config = dict(
    attn_scale=0.125,
    init_std_qkv=0.0326,
    lr_head=0.00925,
    warmup_steps=504,
    max_seq_len=512,
    train_tokens=145600000,
)
Each number is 128 + 24 x the weight over its row's rms, rounded and kept within 0 to 255. Layers, rows and columns count from 0. Numbers have three digits each. The size before them is the row's rms in percent of the matrix's.

# layer 7 MLP down (transposed), 512x192, rms 0.0771, rows 239-248, columns 0-95
101:145132153143145169090128142135161140116140135144115148114159116141175093106093145095114147141105108137162125133114156122113106117161103150146112093161119106189122134117068117123140104069123098111115140172104150134151114116155118137135152103151130170173154127148181154123153099122151143143
100:145141201133142128145130155122166127128139118104122156132180112158114129126133097145135117135153129108143119127163162138143096153123124107145156152155111109121143099125092105120162131146141137105147126113154150140124112150181128140164087104119164120060104126071162142154156134164119100148
094:130098092190130126116149130160133141108187091159084109113128113133127114145112174144124163153133138173146089158121116088151133147137115122105152102124102139102140123101106101167094130113125183110126102131115154110172128112116147163105171117086121131116135149101150081137125133124128138138
101:155107118065114106114115152125096132127069150110109122074142127111104150119147098143155109111107136116124107112109142173135113125104136136121163130144097113103103151141164135170185101132138091136138127114143131136077130103141127095153114107140126164122092086114135105138152169113151120116
106:170155059127136132133105144104152086119149119145122124128127102130101158094141160091141135124135108132174112136126081113053149109122126129124155128130157181068136147153140139135155122124107133149135127130148163139121120128102155146149128136135122102151131121099128159137076148134119128124
101:123128198111119124118097109150143135130121104138124107137111136146166111104154180113136134120114149174168109121117098136100111066144149062122100137099132146169103116137100112135135128153128103124154135179154136109134155101153133086177151145139142119133169112148179134171160119155124116130
101:103139057130123133152104101125100178166155136119157127108086130120134147114177075125120105117160158147138154108123099159160156185119098099117110134170153109077164110179115130136096111161114113159132144143104103171129128133109133154120172119184144154143184138138097140151084107169146172164
097:085126079143129171073133139087148137141119126117104131127122165152157084109100143100112118142131127155119116166132103174137127147138114112136137099089123150125145182127128127114150103186106134135123089163118105126128096125106138149130106096129147119087106128115157145157145166069113139097
107:111161083189102119128135122166151153127107152133155120092088118127119128144089106080158155117129148121113153117157134140139088135143134120136140139159084135110129132148097149138127141139124131152109130134140140125122134110141121103127126172081179153113128125127087162104117125104145148179
107:151126196101097156142120119105124127122155139140126107119158152098138149117095191166139165139101129133153119091147115128104114123109103130088106132127100119142117141127156134122096114159141136110160096105125141136171183147124118139138122138102085121176150090130128144136121087139123143074
# layer 7 MLP gate, 512x192, rms 0.0807, rows 240-249, columns 0-95
097:063146140090132143128128134128128139104130096101127141171113109172114145148152134129132082104173128102122124143099091168130110138147160127127142087128124110137165128079094106110127105118141121156129120142134189107082094115182167123140132095149105147084113161117128118113140116110118106125
099:172136146120142172131172129140160131085126106140139099141118189170148115122143139116135143140096154126124134162109156126124129174167147115137147136149144130136120187059107145146087088129137035136128164069149123153127131125093150172099141127108105136123164123097077150140126099119131141144
103:123099148138114082118061118097105117137138173136091147145130125135129148102108111135169124114107159154117106170124119109144117142125095105118093121144167146167113138123132119116127187111122163111114142095100129122144134114067141124148123131160106152137120098097084108057127161136113165131
098:175198157137127137142095131116129110084093115147108111105134134100139090134166121081156180106123146156094100138114171119150137110142153176150115136144126090132111130149094154133147160136118124132126090127120179143139127160104128142104165111132152140118147160094159160093130167132126142132
095:111118137119139103127129145136115165124143167094124151122125136145175115115105152118079139107119156120090092142125135136138113180141115162140138112123108165146087183171136108162132150074120111108138134138151105096125131154138127081114107102125130132157117080153125095152129112159101124150
100:137099145092169141127092141118167113107131130102120107128143114113143114141103132095163127150139132123099124119102080090153091082190125166138124098095105148135178115140102180144128147133122169147104111124155150157121134087169189114132131153183124158151131109146114110142124134108110127091
097:125149148082131138161134130169109145142124114140106147134098097108115135142099089127145133121140142097125164074096125142108106101115154121091114123161153088125119127101080135157162142063125127095081136141124127110183102154085166133107117099147109128125131107106126131111133102154182112134
100:107149116132132119112107134118146171135083198162193088095122140162123133122145125059141141078143126095110131114135125176139081131107162123141126068138111141132132101131110126163119129097125131144164111107129141133108132098154106149112144138115129128115138099090097090149084110128144111177
106:124115163108145139154128172141179138111102152100120115117105127102152165108113120074151195116119160169082111097138133093102113147123124152164165105115116113123152114124117117170141143105145110139152107116097114102114117116121108135112122158164122092132170136132147147121090150160118131157
104:128108150136121082156083144149127152141131169174143138137111110131188137100149110163092129157114112111110108121118123147172132123114100146141157101166134120114129141138131138106120126122135111165098135125125164151142110105116068137098094107115108156187088103098127119151088124136183119110
# layer 7 MLP up, 512x192, rms 0.0792, rows 240-248, columns 0-95
101:147140137112106108090132107104101120143117138137162125109116109152152104090089154105131101149122097153100139131180117131141121163121106113171113166123147161120097080127145104135145130143132139074140074137113097098187135110123097153141082128102116096149155153148145150128134084148133099118
097:158188147143125128128156161073090095144131141129155130153097133147115125140152123122120103143171122143107134145136093164110142155096159163124130134143098084114142168108125168127146100118112152122090120168119133147090149146147104115120145152130103123161139133102137170144105109130105087118
101:200092128161131104152152116134124144120149100088202151128136121134134100114127127124129106167119162112145119121141134113146129137142146108168104130121109121105146106121119142151159132136095148123119149136125161122174120151113144139128089148102110136129151145130143155153182145092083131147
105:154136149112106140091121153146095144168099136156112108139116126142125121123121126159085112142144142108126119131136135151146086111104139117159151147171100151133107127131124103142133137137164059128125112175139115139091135148107129116138144099079116173155118145132141129138117112137129133125
103:187135114099150122091125088145160141142178106119151121149105124127120112116091171142142133123098127164190152092146128176108137119126146127101130108142108145131121149121117103124151119121114110149124125132109093154171125094114134146179112134148135118153141161074136144149169110145143161132
102:094103131105181103064119128102118124093160135088123146177144133115108091077155158140086169113151115123076106106127136106162159118120091184157159142153122131151110129140111112132093100180156138132093097108164135109143125124127090096128128130148131133115111142135100127090108139108126105098
099:127129106091145091145145136160097138149095134124112136143140115136147152085119172159143115123131114163089156066081116130117099122122135122112133132139114061114103135149136121155161155112124147131121126131147131092115086132102143112120124133131097143179139103127161081105118097162092095157
107:122165145151109133103124147142111176112085125075086099106092125110145143134151142112127117164156154111102188133143143122141143120123114154160112129138097146124134143113099104160134076154170131156106133120147122122112105152127112124100147169122085126122122124090119101147147081095087110136
108:124151117104102148166105117118183103124140146154158085115125108146125108144135160119141095097163123166144116131103110138148146124098145116141125157172111152105131128106120183152148165118092109156133160155083091147132114121117153136129129144104132157143123101173172181104157100132098119145